From a checkpoint of a small transformer trained on Wikipedia: no biases in attention or MLP.
Each number is 500 + 40 x the weight over its row's rms, rounded and kept within 0 to 999. Layers, rows and columns count from 0. Numbers have three digits each. The size before them is the row's rms in percent of the matrix's.

# layer 7 attention output (transposed), 128x160, rms 0.197, rows 102-127, columns 64-95
105:507414461438468546504521505502513493449583483474547479490512519543471495493496499582436528452482
095:468473562552459549565477466510536520424466500527488517502567443529462543476474413470416558534464
109:581517506461514493490500426565540501591476500566467559504524451487459533522487590566478510550466
109:591438501491486573405463527445511544475521548570457521477537468442547495491484456485486505492469
107:546514467545555457502507519492462494559441539569491527469549475496463456494475507392533591567507
105:523509478535495503499510504412466502583501534506573510476478413454458459532481541524539507540533
108:552556485462492511514473492463412496564440530486546506503492504520497481484501528506554529485543
117:542491561513468639462475513493494528459480518507451495459458511518508460512491525562495487509475
110:479482516443488471479550548425480488483543545462409498543573486526526464481515515497489527484542
114:512472431454496490502434525499535521540522564500592482472536462485473496495489471494454529490481
120:540553499489501547514462455586478534509517426437485538536485478506487509504481512466520472472456
102:482527478438486449509561490529523576511460513530587468555555533513449518477485525601525447493466
108:448453450482542566429498517422469511441473465548522430480547516509476521437471433511471509464493
106:481495552462548531562523507457505519512470529492486517509510526527482469436485501497517457522514
112:492557527444502548478429492511470456451414491537651458451536523548487495558456501479445509541472
103:492489523488551522501528590499512509489455494530470464496486485432498506482455412506516574450543
108:452536511516508570496497503536499525518453509462465481486468520498492528476486477535516471453521
109:496498431483501524538408526467415512460523505556448485519526509498537399454469384457559492530478
102:574511541542471438547523474444461491516501569479536492479568428571495518515485530516478513473489
116:506500488519610518496527544551475409528491521497492483493475531396571513558538633477500545487519
113:475469534578479523546461442454483537488425487529459458425494516509530409516523510540516448491451
094:525466496525518527475547507517548601460445511526535536496489430471474526432484499535541458557605
110:449395504505497479442479544581503480527507466552490474449508473453513566449514469558462448484515
109:495586475527479414480545546534497532463467475558481483529520558471538508524519428379449501486470
103:452559499529499537505493549469461492444486539565537519556543486450527492474485578483478459543487
105:481464478491458578467521485504422600507545466541416460422384470481579478480526471529491460501501
# layer 7 attention value, 128x160, rms 0.214, rows 103-127, columns 64-95
101:476549491594538468468500500558470467465539431549448556488518524490531513560505525504499560592423
117:506511534480485582500458457568498473536534482545437542485465469401497409448488489531555497440490
117:432459510465484511548483460450525481553470471546441542516577510485473496493404543413458538441428
117:511575511504547500495524451498513476431517526480534531476575479482508429565530447566508487522534
112:437494505497535439534466528461435501439535583504519524444441535563501499511510537522516516515539
119:520422492466488513517499505469494525489504465520540427512550520535498549565498428604493512480462
122:483476559491438532511497475468520509508400495503518503534516596507452545522493540536452524496547
123:474470463449491482544561497492584513498472545597481503509526500496500459467530544498531512509498
125:473550563541470512478488503456540457509504557533458424536527475491518549476491489422512589512507
131:567550443531501590479462463479555473533493494451496500480527518427501453550561532469522435456471
106:523492461451451566537496423597522502569533495564490432581556496417448465532466473485517467544507
117:524497539504495460497511491539464564472500495510523430494537500476476519537530499526473503534471
112:440524582471494506547463446578503475514531443482545460457534520479444459497517507546514435518519
119:542530586469611476474556488542568538490524465488502479469500451485455516497512442537445529472433
110:492489475516518493534528542519515503430470480477550513474494524460506474531525560481516525492505
109:485507480564450466521494494514552496451448544508553499552522503603499567451503456564471525489469
117:512501502515464467497493460520497484476580463489471535453523447427523471521532479565465450490425
106:565483524533488471569506553522503458531520533502529471475463497537481466548548452453518581539461
134:469475549476537528465474561431486553460505517400519534551486488489516491443484515565523443526528
120:531531468588472466490486541508496469502493476477456507441550472453462458480464504509488575457448
100:488519467513541506549519433486457494526435484551499488466511538509492485432492497465480530483539
121:522567511543508440485492536511483529457528502513521527529541539454466519437507519544566504500530
117:606624498552540523459510551448468505472540471492549523519434509501472448525500496456475495414505
109:535509449584533506492487525480547493426507471495491555562463502443495490554459477522471515529453
115:471465511520465474529516507515491481515417409583495541467480505512539503464475512433467454491505
# layer 7 MLP gate, 448x160, rms 0.259, rows 0-10, columns 64-95
105:495465481533407515459426535462529593532528537466478515504502452499508481485424537488500484457497
098:470498462518473531503531506504402561477496564455557539530437559468404562535529576489499428484448
095:455524529479538485495526518535524509516495513518461512529507504483522507559498534475566570467444
087:509516521505467477463507525489474435459502548466551492552469501515483403530573543513532508559489
113:576516509552440533494395506480505478494486486550479422518515529512461527501528493500488547451539
099:561542460501570427526528546571509543522497540460556590505468542469529502482416456480498453486516
092:466518534531428461442537550518537495439522494511544485561529502486490464540501561448516496490500
104:546438477544492503489505518465574506531449482511466573505446536434520512530526436451539482481547
098:567487535441483398552510475566589521509481481553475507481494554490544446477453432569573554500523
107:453457505573612501460520446439502536462537484431506491520511422490497479562523555503466472501458
115:470571471573510424449527484460461515446460462501541510514470487513470494441524478447493478462426
# layer 7 MLP up, 448x160, rms 0.263, rows 0-10, columns 64-95
100:455516485488524529499459534501500511544524383573482449528460486536494553509482475464491531493506
102:535543513437477464557500533551509537462520564538510494478517502445560453518458531529541481548435
098:468502537495541551499436469485519422469518533530521513473455536561482505432501447493480521454476
086:483477496487536511526436428541520521502529444543462604478465478476475519431451510464500553475479
104:507561513465471486513479545502477487573499501500540506527505405556438453487501560557453449528515
106:479458418540482520479532505531496616544538494494487493510505437500490498478571485527543427511539
090:493531406517520432482552572451518447483507447457477452456522454534420505503467484505545523478538
106:475497473527476453486502536520484503504471462444536487542460572514474462498570518511482433564521
093:541486570590454573546517421457425544613518513456435500514463432497422510528485521558505510466515
106:492537531530465524478501492529525485466529460451481490484503564490549455540434447523482509461492
105:500449480402445491490534489498520610531482618501484498554534533485464511529495436506448488544407
# layer 7 MLP down (transposed), 448x160, rms 0.248, rows 0-9, columns 64-95
103:465484514469445489466514519464544539506515536524503497518517434535507516431484493506538416513505
099:460480536506512481431438582484487556473468471490471559456518505543514440495517484567484466491523
106:480528477509525512537513492506559544543479569507508547477488560463457469486548521486535605484437
092:521470476501565441480441451536499483463505525476449525559449510455489518485545559511464598519482
101:547437529460475559469416492531475463458490446527516473477517472547600502468511581509534540500505
105:505522537463448536519509569506457509516496527562475414436484514524501542466492440505492535565578
092:485570485567517471490524547413483532499443549435524535545494492415541546568505470488483494436505
104:448449553439485449505477480462505476544456528461452506496447457425518562478520478517563535586518
091:496475470478436493418442434531467533499489434497495469454509448487542473507524478538489576453489
104:547506485554533547488552508418518551535502577549503522468481514479428556444537516489518472510476